Part of a small language model's weights: untied embeddings.
Each number is 128 + 32 x the weight over its row's rms, rounded and kept within 0 to 255. Layers, rows and columns count from 0. Numbers have three digits each. The size before them is the row's rms in percent of the matrix's.

# q: layer 2 attention query, 192x192, rms 0.164, rows 0-36, columns 96-191
# k: layer 2 attention key, 192x192, rms 0.168, rows 0-36, columns 96-191
# v: layer 2 attention value, 192x192, rms 0.118, rows 0-31, columns 96-191
# o: layer 2 attention output (transposed), 192x192, rms 0.902, rows 0-31, columns 96-191
q0 081:110135090123125145108162095161170163104121132115124127148164132170112111116147124108141116150085154212110157150126193095122122177189101149110119141132088120077136164154139150110132189123131108113136180125085065119138084180095141136106098108173099128129083111131173128071096134172108100128
k0 079:155101164163136105098159140126147105119118130181155113087061173142089169213138099156149216054114130083055110139113064121110139159101137103087135094205145165102150158105133102115085087149108159136084142143090144054102150143124142106159174089083167105140139182095167121138104137123155135151
q1 104:091142141126162128153150143135129186080106140103061105102211122156159127129166104097139116113088112147190096171164197085112138161186149152107131180061104120123119116103120176162080150146111119162161149117110111160119089198118149098105050137145139098129070127102152109099088090111130090150
k1 103:090109120136199149143079167092091185140124130099134100098102186135139067127137058168103147100133156078084089107112128187150089157101157107098174137124121113154151153136113136165149085173096160093165147143140144145177098108060104113135142093115122100138166168159077103146131096114157069125
q2 132:132168146113151141165137113105120140104116141153108143064200143141103128152148084111109136160107116137155123191199173079128139135206136154123090169080116141102106106128126139177100143126134143149154157122130076144109092169090164151094056162191148149140059113137154095084079099161142073114
k2 118:140159154120120154146057126154116137147137087181104122215089157098187112064100066117098084141150154142134128090138110133155114114122198141131130190143079064129153081150086144146152145157125092103184149164189135171143105120069103094153158081136092096113120114164120081201119076142136138083
q3 067:135159161159103142150133109135172122046122095093116076072172142123125136182148119137139142164086089144194092147098133102152115173128121175130140107117143167093101143124103200147068145179075143135149170128101097152101076129091134134113103115165152145162064150119054087141113105098162111103
k3 079:116113083154152113149135130120159121067137130107108127133156093189130116155122158094109142111149129176153096113121069157114117148166174108202087110121078155120097122135153139130090100175133117159082114137041101130117150097185110130088106116067208150127191115106083172118127077145148193160
q4 066:137162139067114119169093130083115118153117107158131172146191139130136123133130110125145091183154177101086143133161149138156158069141129110125085112098143106164100119123126153131129090073192131149109157107120122116101181118087145112121119159131125157169030120096130145123083118099066114119
k4 183:121097041128163139141152127131134077102140147114122149121128098164134127186131164087116174101157106144161128169135120094145151153159129071156060121120122143113091135129087140136075115161091105122107138108062159105087174073157085127108125129090220158139208086113076147092124117118090172182
q5 135:116105104143140147083130125173105154200119109166147149202071116122147153128111138141114061147141108116114141085109086148128160144075144072129107076179162128151151093129146094071129080142091118116106104048128148118134144117149121114191224148111125133111219145100158143163160076128096184147
k5 092:131073054130160134153135112143120106095110135162110129180092148156146092159104173090137153075144115120147086125074129117147102146141162097172097149113119118109109130134100142174098138073086116125138126153070128170109143075137064107111179128096182126140205084192045148123148064130080135112
q6 109:091122143124097158150094167167119139131126117090149187143090131141146187081135185127045100128131093133117160105139101139117094180131141142093079124138118087159104115186190137138146109150124078129062105142125091102177142200149155131150126202115113137167096096136114140166146125159144082185
k6 110:107115097075173108160154192074210133170169135075172109081066116140088134159122098094124133185127133102159095141185110103125101181106101135155085146064163159138128153124124137091147134128079150133121097090107123120085160100190156127144143080169089140153110108165091123131156125127075154103
q7 117:102132096174120172120116124159083173090114148122166144159156088144135128147131059149138191181135140083105153055126096129191139181157108128048122113130111066136105095176124111152138118160171128149161121060150121199131123141167088112152151101202119190109081089153100096112118125131115138138
k7 111:126098093044147107109201159131168136142157107139136099123079127163131144141135187093166111120080081141210123111140104107101161211167105117130109093132108148119103180157139116177084148177139107136134111085126182192068123098096143135159152164074163148138138127134117164108131098163118148183
q8 103:079096123179119133120131102109122055132172196106156133138155109163097135103120123115129108201177129168119144151187142112121134123126104106128153084094135108154165123168125091096052107179140099080134104112156101125141103123078115111150095199103109123163131137159162121156120091114119104078
k8 105:084082159071130100165181130149096139136101111123198108105134148118114130196117130133117158130138125147126132187081114125110077165073103101152208110144102135154129099162119171130124144164116099127143120119095139108141122139130116155114061100147120103102114183123146144068202114134130164169
q9 100:111115137094068104129193128153142180137115064150111082150109173104134125170107030080123106182153099111128142144148121148147149086138151080085091102117127139135135141157077121112142114187095132137118150079166135151113155189201157146127161064093135098108143141150044139162160112132070151125
k9 108:132107098150099128104131189132111146126090126134123193099136113153074130126121191121154110155163154121113104125121154188113124107166134128118093056119159132065151126119111117112117229222111123111034167127069088149109131143112155081145084135091191149121148091081113155075142165186119137107
q10 110:078166123138070141107140114174146157099173150102063139098185136128113128122158117149150170071083091150127103083096146173191121178087144138163169100100159166128142145154174117152126127105090116125161101105133153129137135102133138173109092114082103151199140094077207160169121122127138177116
k10 105:098105107167135156104122128085139135172119141061120104162120128121105094049105074130152149143106109158138125126098132134045156120093149162140090115099125143069143107113219135159085124118114150186160138133130128105174150114160113176128178099219148156083093123066161163122113182127108178173
q11 116:154198095167093130186115124128098146169076053122102130085174168154059123073122134150102093126143095145087099126162124117147115170129104084133137141099177116092102128129111149147178145075165115160124100150092130111107150137145209121171174155187129151193126122163193101186153145123130145110
k11 119:105091137137077136148178139122089103153106106149181125161148124133140071110105116075115178099165118122131110142132121090120103193221181119183092083086146106139191162145186143076096154117154133133149072143168110103069168176125168142115156142222170156133205124151089145061138167114065125169
q12 113:087132140137110188165086105157207106144087092202153203198073151159154131162100098104150145102093122084142111145127095146106176122104124161134153157078111099146095103157113126133138099105218146174117125136112121146142171119116165137121135107113103118157103098197048109154114104085170125103
k12 112:145146099151114079187135116087140157098140143114131035140158116116136100151062133152153138159151131132136120177110172125119157161227173152140131101169109107078124110153090100164126131114110144134128099126119115084115153068058183115195137156126126097157166072110127092157100140139105044144
q13 117:120119074165089079188096110180130127096139164133137096126158089087073130123099112162190148111140132154124128119154175186116154157135172151179145120101109143167089146106140111096125129117174075093149158096242122095173126135157075078161169092039148129118139138116142159117090157131104149151
k13 117:118146119158171128125127107124083131148109110163128153122177111097126145076100097106083042055078070149136110131131146115161136115125080149108110107156126097122138122137151097131123099177164069181125128152172133156158182151185124170105127160116081107159089122142155072182120077154136149145
q14 113:106103099141145110120161102152143109073179190109168119086095076127115168196107223092149054129111108096128117157099055112098102164111126156093114139140084149119125110161118100089127111092152126115173158118049163116104139114222169142148130079128135156163101131111126149180126149151168094129
k14 104:107125120101133119176113091105183084123206112113117123111109087129169070121122063143152146145113148166110107149157169173152106162133108079062134175191100098105146147142205152140165157064121112128120135124115148152105151120123080122168130121114158160142098136098186106104094103125107146124
q15 111:140149139120175107175230074125127153169182126121095138137109113119115149164162114171173054145095045160116088122090105169110080162166152122141173082117151147108122148141123151163145111043160163118074136117088156103139021171136107138159120121105155116169123177135070074148077146118126132131
k15 108:102087077102140116139149154093134117108113142121071111161145126133184085176153127177097061112159131141151112085145098144119110200059161128138160044180214104093154126155128122105112133143087132179130142103122141162114130108105136096102145150138107116141092124149122111133053137096185105076
q16 113:126141127083092181112126124122175101138179078125139121090114169062089099139127147104143125153166157133136140146165096110104155134120096126125181098103114089145109150124084165134122069096157177141169207124108139085140089113156156094114137079148147096131126068143137106122098126122124086143
k16 113:083141142129166168118129105112165131154170129140117138156100177167075137122165170114091175105053131107127117099153120141086076133107219093107099186165141094126159170174169134134153120203114178093146095132149131129132130126149117163083146182134132171165145121148104133177137155151129098132
q17 110:128135177056115086111144185132135143117154088105121197118118161144119142146092075123113125187181113137165122151139139085158082138138134119115083083112142117139109119097120121112083202157112143132123125189151147103091134152085113140094133084135134184161160182147098116095182104111101067152
k17 109:119143130161084107149125079143164140176107138142160179122091126168158167060052157126208075144120097113105095076139106151171137142118108112187165187133129122127139139132133063117123175134035143124167078142155141119114102108095123145129129084131168176143130168116141147132145143161133116190
q18 107:129099137168098100162147108120118134133116128113138180152124138151120070094184100124134173187069049115134144112146079097149121134131085126153155088166185128111120100145130062104188119117087128121146168143114148171125072144154128133118141126183111174173075134165139116138059162194182094095
k18 109:128140134118157038120137129135134084108124133130092131120149119146112132144199150134087143079118166107143075047104081110127142114179075117158075094126117140158174147117126149150139161160186164110129089062152127106090076143121148115148156095150205159075136105089153161134165126050178116089
q19 112:049134119087146127118065111089147064161158191115035092129163133114122167115118125097166138104147142120182142110094145096171141083119109118145184130118167119126123201118087105096119165147127113119117116109127120146113137101191222147095140101109112112144128173108065160077146172099106108063
k19 107:113175094118179095146154110148112154145164065082155172173180122183142133071153135140116158123094166161144142165175128104152113127147119135134146141113078040112170059101105165110211096158149175141101114108177122148135079092093146149095172141107144111088139052163100170124139155120078142100
q20 111:137102110098153168126125123154096141139140139163126109085160131103126154110119128159167125088127114086126211158185158098110092144119100139152132165118078078105172074143105120068158200105118140155146157118076173191160090124126171152161105129124086114129135112095214144140095122089142126171
k20 108:155122139146132139089124136117138084110128171106133133165186131120115068122129152111084130119071060138106141122106139138105172091133147112131167104130055146081088140185159088183181183128139129111156082153118128106121113142191120112125081196094052159132128115116100150178135110115127148151
q21 114:111088144133171080183166128100103150129118095141157107122176106154118175104092164129126140088101178121131066098166109079114159155092113091146143211169133084110150142109098161169151180126170096069085166139137127139140109131158098137126105142167086160106150129146072118129169163106078119173
k21 109:074119153130171203142127189130061200136145127064130141130167153075129140148134153085135100147115120175089127056108113093109107140107114161127113162176123120142096130141120112082140109097139129061161094124069169087141168105089161137192142134119136153144121140144136155101109061144113076124
q22 111:088146120121120111123140140080117151105133070085133217097155194138111136150105151082111092137100178169130186092151127130098118187129155132128131128112126068110139146081105106156096141070141179149117143107110146092126097120100176158141115122130167165139141151099168177112108116087155104099
k22 112:170092116146080117159183130082113077130082116084110083138107094087110132108118096135149177129095174204068155149096127146140139110117120105139093136126141078127131102114141124182149115091158130137087117116128113108035194110150150145126131128071138167145085120166124139146134149146151187099
q23 116:099197188134072079164076116144157154083082159196074142051107079134218077098166174165151156129109152139114151136093108167132136204090142136110182126137148131093131155122142168151126148140144158076139135123174131109089115144103131199103153145121089076071105103110125165134070132147110119176
k23 122:111102104191208136128171066184131105098138177146120111106153104137079088127131085185115129086088166154106117111164145058071153095112167085124136157056130102087166061121088105112111146194109126120177124159108097133064162079128163168152157158161175132090140089097099162130133126142115128163
q24 118:080094166087090142153113089157112210090076146150097137137134156131100146148106102125110109168106162132113149156173153122135117163119170108115096201121141158126180100164103143104109148120099145123094149123127128155141100116056149114172117118080119165174088127211144130125172174125145151161
k24 114:092109106124144169089149106121152138090161165133169166139144190158123117083124148171170057087085095150161103116104106167072126140121082092133098120146148056110075127126151101124159125218148128113149089180095107073143104129155161069144160130142139089137141084189127090162110120160123112097
q25 114:078123145158113095108185138182101146108153150094143121137111135084175103073066137112127112141150164162126107151170078164091114152129132116107093077142119096141125097145154162133122147130134139137108090160107150130070148094149133139115135116128102109135149162146103138112095214108137138071
k25 115:123099130112136131132113175115115108118160117171119209135165115143094156133127144190048140149132142158154129110135171098100090098124163104099168115145142108088126170139150094136163118096103139168151221081167151105070126084102181113108156116170098141100181115084083126139120131170131124131
q26 113:121101136136107125162150113117091101102087109158072125121033127156151102161156186051121188104132133169164060159110124106135132150120203119152157133119135127127125100188084090106179079139150122131186070077139110113106184107177141089145124151085152090111135082160103171093081155130065125239
k26 112:148146171138163186150146090170110133138133203105125171117128138173110133064087153179122182179153105103155102147119129119097151118207145111115140099152121087117117118127097139159192141082186097091126149073123126186096137110110151159155141102171138088099105157088126101096157159116192058074
q27 120:148112120139046109132132152155110126114133159134121086060225178117169149083143116132158123130106105129128133144027163124176134133142130126080113069149114066077147095147155157149134144113114143151130123123088157084107172154126109124103129108106191090113100181142125147171114062121144153129
k27 121:168085181084102085108078217119131126115112118071215108153137115115098097071144113144126102103148143126135115107163134180147177165139170136094150088128128111111129150119116128163163125130137098073174070132182142165144136149129128143097122158134114129090133187129116179097137164089151152189
q28 116:147108131193137116109160084116079127140116141081162087147041190077134171139149143098102146086150135140160124144125126148111157130099107104113098175098105113124106136120158129122122147158133139082151108118138127123144162113092131094164141146099163128129154128093080068126147155167098219104
k28 108:097155151141076131120212127161091129063121118081150191109154147170092092091162178111107155122121088115184180117148160151111075130117088109153111139141101177159100110144130164128166153112126121138113188114139127100137071093124139084173122124123141143129161119141079029148112082120169152119
q29 107:138146171120088117168123154074077154151108112102158150095129147141158108134105094101154159177125164120131155110180129160169183114103126150113123153040165089156088142134082108143129108048177109092131145143150103172115153108173116181115083186195143149162129074152132170102109142182075130139
k29 111:159147175125159139082172114137075098142092106132115128128135159126134129094075144154148147089151124084145109110116190102065130142143112121058106120144161117125076135165110186147122168130085116160170153134122155154094165159143173110182177100139097184097087138076119196105149115145133116149
q30 113:082132087161155106120114127100157192188091162149092172090086065137125154125082121126140114100128080158176122103132157160174145102086166209140092106142123150137143073065085118109232124128050138109119159130090135093090133139099137094166158107180126071157112100131091077097100136153175184198
k30 117:097117127135077103075173111114166155125088063139083132112079150197143119167136171130121111088138172132116170148090097160121157148184107125040184182102122181092094140099142153117160156092149118148115114125170156115135110152149120105139109117176112143101153055128159129166172170105173119157
q31 118:127182163140141150116141060160100133168131088190120151115165106071156127189117159157143113093100176161151130114133117109089121169140093076155142098076126105106117179120126101130149109153137099102111131178090122108137118067137126147152148078123102107140162149158109119151178110112159151116
k31 113:175123144083144127174127120130161139106105137189152125134078108140133143123137125057118085080133107090091134113151167077116134120077108100114120128072159147131094148150098116088104159082090099157104111146138159144125173103107139081194096146087108146075157139096124123147145177115129083111
v0 127:108140172107149130140089126150179087117116131134121103107100170102149081144114081065120154181146147084147117103154124097101089132128111138176164165093184153104144146132121119110124165127131154150101076100135137126127177179095105097101124128097168136088131165122117110139108142074107138107
o0 106:138101112100174133106179090091105175115122178140174102127169160110156183096132100165068139149088085145113105149177100089158168112096201096085138113096125112113140133138113125180104117049134129155159123159114164131107100107130149097111136088188124147132132091153155122079123079143097143127
v1 118:132141140131142110134087116119132129137144091172118131145086125102154160162116137082163135114073055050148113064175120107141151156152091137091176166171115080115077176178113158121119162171124133109131151142146168106170142116081074119119145131166107145119154163057138102143165133101117158143
o1 109:180111130139056114160171143097114130104129165165168136088071074132185109054152134146119121096140166144130128119151150176127155159130169038140101209187094075110129087145107106136114143142144121138162104152134176096114117160166083123111138162144087182118095117178107145158095120089103128161
v2 117:145161127127119104188060076071143148141165122141144143128165131143121146100092122110128103088130113138088180101100085107126131169155164126186114107154195081125137171143139071085092161148162149144141177105141096104088116130132094167135119116088143162090129094072141180137141178151106072161
o2 101:171136100151194109060150122157122059106124140122175064180115144091052077126125127097100168122105132137113109125103137153122168098142096140113147148149061165082125187145179189180112180098147163146081147204117119117171153144098132125135159129091123104100135128177121140140179123099103144142
v3 123:138123119141134113144089159142203116164143191095202143142097147165135102154123231132194106189095165097066115083083107183137170095105081119081187158161151153130127115158165118163174153145106125076145109059129093104159162153126137220066138135148113132159128099151123076138075176082103162054
o3 105:158102157133130150127164148118090157055137080164144099086092096110130172113166089142097125091139056103175117130107161127229083149140114150118163120112175103133060150123145088062166102101178073132076138086173135104119141180088156114192124105152124155085119103104079107166152134110124119177
v4 119:137121133074100104087170113211126102140131105157146137130142145150068131143131125181203048055063145116170172191153062146144110097119114137094113096119124088133105135175142156093154158150073079114112091153142157116154083097145138184110155155101109102165107138177156109140120154144142184148
o4 110:104115078163168099136159107109123093138089158117132099207122127099099132187192165156071129162161101147184141139098112123134146132137119052148098138080116127162078162143106117074134159245135167145142141143167126169113123125117151151088143107130135162143086083128111095098132158140136169074
v5 125:134105154133098177139147097138078126162162194196120137161125096149133137160143135159127146106116107129167067137086142119103124115160164194080154126124117156085162165135086176101136082099109145068115113130133179173100103135128166123195118179157131068133101117091096106134123127155082105119
o5 106:149129145141086084178144090090118147201082145124158164127136086150093079042100083142162135163070093126138107110123120128188186125122119137098108174147131117118079135186076116127138092168066070139157175154052106125126108087123136185136179167128165118151091144102131125093123139125164137092
v6 127:160110116154129121220147101100117167092102110101198175168159143065088074158137111115111125077155191100141081111136134149142154183089124113126106089125170084135183124108157120141120101106094120136121165073086161141078146123156087140183119087131139075172150135101098099133182152147111128162
o6 105:095120182192111130119103154153089138145070082150063104075102153149116168114128133166146153136117211130154083117128123122136128082119070119115086136138131083105148151136125171111169181194175098054115107186077078162132149137169230096127116127152119167150105104132118175038113219115148139140
v7 121:152145122180112106124138183094112131108127145153108110089090166100115115158083162083121147131116149113147124128143127180199119137133110087166122081072105139179146102119153155142129042132163121144085153136139104139122085134070122177163125080136115096203103123150097099156143157149092059143
o7 102:141162108135105103117106148110113192039111151163140079100199150122118130109125158129177169197098116132095185125146188178151117150104142139123121093192060172134111112061117082093076167060118161125053159135085142127178147116130135154093151082186204134101088137127159092137109095100116200127
v8 121:114101117125141197134085078134107130062096065131134139141085145143095201114139157097176110096124149113182139107101102135128194153188164124153112153155107156127107133107092091100089142107129100163145143102120151159108104078126182167127097167107106146154133104055161203073123151133098141148
o8 106:159176098089112180109091120100136154155159175114158141153101144181201115101103151097124118129082120094073063148083134140108063059144118137087130171130132192102142136139126140125125143186117143083194084169099172118145115183102131156165115120123185100078123155143101123169156125139185100109
v9 126:134125152130181149098147089114135143159081131123102123140163148111128146086076137138124169164131128112124031075114181174089111139137093170132129113133154175144104132085067101144142122147080197168091189137135143071085140123110084147136138110151127150070207099084136181080112127144127127154
o9 103:120134092192118175164076141182111185151140130147129142117126121087070102151104154089167151129150140102127137099125119128063148191169107095132109109145119149095181151158125117084109074091083076179123193109160183121172117156115118115135094109128115148166108127133054136124143139139123070114
v10 122:123206148111155076086162072112124127114149144123083134148120123115159121147167111178109157144124113135098139178032116121120128130105128144128144089076139143126087133165100106092126130180137113148093145086144138153119095175170185172145196097013113137170124120182207085126142112152118128157
o10 113:054160119089117131120171093133175136071106156173124122106153126093137152091123137114110183085104044099124127134071095124094128055133152129132113142162128076190152149117086130122128142244140112149102146090142090129136107170136105176137164085147140066144137143109100093097167115135161181120
v11 128:170166147150167087092129107082178160128125191089126121142176153101140090142203139024137111144112122119120121125206075104120125135151094115184120111183111140136126178073133144121137137133107157177107152069163146093116126094117159196116085179141125057076130087162160135122099118083058101114
o11 111:134039183095132118088100145073067097128145081093162126093093138151075158148049148206138145115119133134152124177102147113193115134127159101174131125091111087079200075156178131068083109100124112123110105047157121173154092147097106114118147129111118144118097126129109173092200144129135111170
v12 126:144104172149085083116100197080117196080068088151153106145071122076165098107150157130139151066137152130162095174087130115143109138130073144133176110152156116153130118089192112059103134142141149096119152106103150169160147162109111136128079128098105113130181086146131124084130112102110148124
o12 110:141112110190092092119091126123169217144154091094084139134136188110107140134078088136091099120071165128138081119145130121145167168198190139086095152106099121083146098106105189100104147106139122165115065172126095078127111182202164124108179150107158073126037106149120118201115136127154085109
v13 112:116127092098086142126172200160120121121138108091109086109157137088128108156150088152179129087157140113146110107167056156098134131138166102170145148156081196068122096131149076176110091108177118125142139138172151121094097158113145180077141155105135138059144171116124208158178122156136126094
o13 107:130192135189072125147146141127081105075152095106186088130175097151088151162112081062073138158142105103087075090157103137103144118135101059142108116114182115109150085155129173168104113152115173119140082113161158168089140081162156112119112145130068117186089171093169131120138128127153135155
v14 114:130125073081089189135114118166179118129107146195145140137086095199101114173089108107095155133096175114160080074093165169145153149112092097126153144112131107142185149189081095105057144103131126116109116088132082164117126145083094150136156081156106106135179146103099094142139119114202117102
o14 108:119194128142089163115155139122105158154160128145160105110169145098155132128177128115176162122152116157100125171108194074153129158140155038060103120226134140135122100136084139162175135081072087100139140109074161142157136159124134162157122140135123153148183091134113061099112125086108137110
v15 129:145100150119140166158131121112078086156136185168055125137118111147114115167169146166128108179123091097142103117124081148092200148152082085113195142063157103140098067119108116156104149119136157110077142056077138142095147071156117134164123120108094109167099123154078108104076100129140139194
o15 111:097042215176165108156114122109156159156142160091151151164144099123071160112128108094151110171085122128097140138136151115129098067098147113174105146147133109144076165118151131132161128080077141138143131148113142039083092128100183158120143156081130103116163181152117104114136149154153137117
v16 112:132183107141150126106114108139083159140184144132130157161157094123219152186154103144139151163090076098155097112091162145156143105139075203127186122146138131146176149114095089133132155095105124131105120090099093084142119147162125127175140087093097132177165155113131154077211137068086112140
o16 105:122141157141126140137143118159165153146067127149111133124122123146123110086160131127096167105120142113141137159139069084094141081089100120163112171113129055119132105118093162107206157145121149127181118119205149127175145112125133079113118117100110102055152095130141117186167144140051131124
v17 138:105092099129085070110169118149198087110063141161185128102142138094196140136104087080154145089154148124134076101159132144107116071085144123127141148136122120057124112139078138144132196160108150166110106091079145165094094127196147107071076102138159169114114186159168172111129080156152148145
o17 115:156153111160145150115142094087114071165157082138134163138148194125172146109118144093090036050105060143124145096096103180077109115079114112126147096126160042136142169180151079135126153055129109045153078143149124092153136165177102161095135138097167168127149123166111151119119170141091116146
v18 123:105182078113201134079144094131130090171134154164094119146062094172143139108186118134200152134104135100140151179178119141181111158115119111170111089078114082142127099118134083096136103154112144160133139088136156122142141118110067189142116106180093188133111102109073160198104159139113134162
o18 109:196123150106168081119118157133141066130080115165162071147118114084150099127095138166127112153140135103143156105060092135138151138103134142072170133123123130116141118111099165140090104116123058132167098157153107105095162111101133087149123143092110108128187115181135111142130160127131180157
v19 117:190154126085184125128123137092138120174135134193093132103131165060086160199137068083094165148100124155122088131103162153137126122097087091095135098195101134150172158138156122153071109104083143177101096133163077112157117165171112115131116115115088163066137083167113104176154192107141160072
o19 104:104156130095151114127181115184151192052098115102116124153093145138111137115101111145154027134169137117145171093124115130085091148126143110120179141148120071152085139121082160115164179102133125143122082151072196162148173081117203108096078169101117141133117142140109114137131058129130203130
v20 126:105133196191089128112212150182095136111116147110150099075163154146082118143126102082167134149148084097136146113116110089086116151120068155062098112162121131118108120122144148066127127163193140149144107147128154082155148202121135179152151150162129119150134119144101157109132146112149144087
o20 106:135050092062173142139132129067144133130077187075116138155135158116087121177133129140202173142139138142055107035167088124141135130197103133095119153095110073124105173098127171107140165126108156113134133101140120190171167124177161108124135114105053122151097132072128189097127160104089084051
v21 122:080129153138100156153132143192084108187106158176067105180134131094087149079114162168133161109122123104171123143091103127125154088142097149178086181119090130098157098138169108124156127126155080175137134087181136114160142127135194111098126183163148110101059185146157154117142137167148147110
o21 111:181115081176188148115098107119084104117147151116153110111149121169087156101209133149098091125100143135126119140134099103221136113139146148118121183150165092204083116147081128146143146176114094134127175115139158121126143114139103115182092117088147064167117108095044129137122153171040101120
v22 118:178121122155090106105170101115150130167147119097082170110148143093165166087164138145110132087166177149100145193131127089127113084084133142148181138133131108120141114142096207140151135117109110084128157143128139111083090119170151068118120154173045255112141184123071095082145143142176132147
o22 106:143131108125098139186104147096119123149117123074072100130177105127143116097098070132107134184186125119157135122113129153102109136108150143163137094130093136170159067118137133131123145133210094178117143196141117152152179159143138121111140119162075097099162083094068135109125191124111103142
v23 126:104192158133130088140082092120151077157101109150192143157131175135109141086112173115183120093171094134135094166140120182143172125102133126122141148116188149139134147119174081134118143150092091122130117142132104113123107166107086124170115151145101102077101096131125153140105097083168101131
o23 106:139140146150147147111146177079148166127142137103116120244070150144167130127150171182109126160085163129175125120089169175156087135145104147141097138123022138118134177110181146126106105061130108092153107087142174137106136092105116142096118109035111112123141169069084103154134104128132112109
v24 111:101109202141090096148164129156131115156115165136126113111092158127097069133137170154100095114141149152101099120105143126173100061151146114109124163127163059141111134158141178110192131165080120140100128165169064128105113145123106158116087114205160168150147141135108058102063139134099112149
o24 106:110065121135162132135148086169102115102134130133134164116155120123114154109166120162119093115097109096156102149092170138095148100127136148107094124130146167082172155106169100085103187114134150146154145121056125113109111128141109130181084112192155131099122077139100115116113071047090060090
v25 122:128138095184141135133140074100133167144178105117071106172143106130140074097122145102115104139110126163180121094103146095172145152115188131113085105103145142135151115101180150109077164083090113117108146118105109132124127127144101170134098103130145141138092157112120107140164122105139174091
o25 116:142156153107116121130096201129166167104125132130145104116140122120104179090097156129168121099090118137082119175182158111100153143101103127121191124109125099157123151123094103172168101255124128150103094146149151125148123078135122086098127114146082097148139142118098139105148098075114103081
v26 133:095146094074085180143148125164132122086110202124102152124094164197119113153144149097096150118063123095141203127113195152117159125147086107096120142163134045103149124159146173156195125132134136167125040102115108136066143135156145066124153142132064101146100151167160130103080144163176118119
o26 107:085106143123127130130083162099130141158116121076121154099169172133106125115098132108120133097222127111166162161066161120095091111157098136108099083111159089086078111134127144113053084221076151170123187171120154067159193099117149161143151099111137123107151114134112094135060178164135092060
v27 118:164091083162160111113125142144146169109127129157184066124094125107194100146076158118102120059089128075105100155142103134123091139137112172141149132137165153187066153084134068109175181180159194120112112157100163093171107185155185173123135101102145102126099165137168153166087122115082155135
o27 108:093175118068126103118116083040111120165060124123075138198126160205096176110129072080163135121127158100110127111114156154147103121176137174119090131139159111116187165185079107095110132099117123155109136085154103137116107126149205110103117171148177127135143072100153094094101070171115138105
v28 106:189129150140168138146143092178113124124104056106130106129070102149189138166118143170144138116170130135130231123103109094171114153143143119122145080087097153079120128029150062175163102079096093172114135120147128164138084169149061148081093133135094128156145100117131114105147120154106121102
o28 098:062150170117150125150155112172129167130182134099047129153173141067122135112092144159136119145142063154068100090165114163127128164074135077074118173118124118157130061141095110107120091122147134126098118122117107140187120121115164112134117134121147089069115131131139103133120174202088074073
v29 118:093145158099121099135150159101112126081101123112123106124121148165135182154152156152141161107097149138108166164063074152099158110117147084161101125062114167129135204134107128076088116148093156175161166156139155136179061086132109128117143143101153123092157116154128066188106091139157077106
o29 103:070164107135094104166096149115141045171122117130116093078144181110112049152079121116139138141071107086139095149117125126170121135133172184130203164096159131144155118058155106069126146146108101074178086132183135167106099161098190180101136132114143128096230139130130147125135148127102132124
v30 119:151113138128096149115165160148114144119123078107119127128159122087120112112098139160194168145100126159121135136154095130172164127127092147160104115133123119137141109133122125120134002079133094122117120131135174124117125113177210148080085106085123106210145118203119141184085082200108169161
o30 111:146115106059118122153192142133166187140127157121117118135076173121129149092146103102120115172062106156154111141066150135126080154128168139099149145119111120189132166107152161103126087255062127107123112096090140138118119132142170078115090147135111143135139176103100117181095148088144124037
v31 121:138063171144127123108118097107165147089101176152129131147147140150096133101110052159136080080122114093107123117103116026119113123155133124106141089130141128100170118123176113208139109151132102107153153102145110076087107103121182131172190121137146128091092128072153152108110180153132149075
o31 106:148159100084101107097137160090100142138135142082182145066113104148124154155150098151093124115160160120138062077135120132113139106140108120036141138163132135114078138149129125099122119153182160107107212146154142119081182108134097120134165120066116086151168067203064149146171157055104151140
q32 097:129094117132056182136121184123088124115125155119098189138106071162103137130156125086098111079155115134122141120124184122148113153122123129128056124106100080143089114107132151139149096115133139142132087146126143142149111150064190143172167102168126133138147171168106143146159134096045052141
k32 068:132105134133130177126140147058083143139170132144129147169171058163117118129101147113103098138123083114071145127155082191153144172113134139100193111108123114109119152150092097161106188108116171100086105175096145090102147141116085049077119182117105148107181091145129122161178120146167107164
q33 106:111128140156153151160185124137125100122109107121102112105115130126197152134143136121109112165127106176171132129174152110075105087133151094172083118166148117235126071097148150090063151181142161148131191129152079156130079127185150080144096133062176158129131107130140103124151126121123164101
k33 082:107111102102164118164132181094152132166176141156140128123131110130137171085099119129115061112130148128089074163070151090125173201116174096177122074109129132199141092058093114090113123154144120121101085068165112104039148087118117144101133117117142113138113120160216175128161135038124125138
q34 075:172113088116068179121122139158131128167123140096164109140103119192150148165147085121106164165146073158139135165159159185157145155067136124073087144123166119155182145128135068118086164086068151088139099151203078114137089186148114170138083203114048134130102166116135113101107122110120108111
k34 076:124088129167122146107120156084079168140115174104099181074064165125114123167078147075104082094120125147128150094134173091088164075088124140155201176116123168126149119062140086155127118114124131192126076177147099148128090145107126127071094080127123112128136121158147076102095122148124156097
q35 104:072151180121141092091120124147115123118139123090071152125084118080182108097138096171159139155123107140138156107101118140129169140160098127176131132142134095153085132164098112145120112089174178125123141097156108129121136102126111066157108164108080116061113067149153132092126079159145155108
k35 097:087079134159105097158061157154093131096088169089120132178162109094130124136090138084175160115104113140120204086137135169179081105142117132110142132087134157142150123144143130173074123149120105078152164130144098129130114126125155171130135121101091123118158090088097106169120121168203112146
q36 102:134122123073116131106167111083229112139135145127148151134116120175126151136120121143150135136081120056120092157104058098105058110137163158125058167141168096132161132106105158149182171137127129071105139168133206107104139173182135087091157117084119135159149216061127059124130161089159157097
k36 115:108143133145113123152081170090090121165109091138144127104131103169074129136125156134126099095158134130113115162162103180066131107126126176092178115130151140114139079139176133053144161083136114134071174101117105185171105187149150077173086128075156103152104189120086111113123191164098087090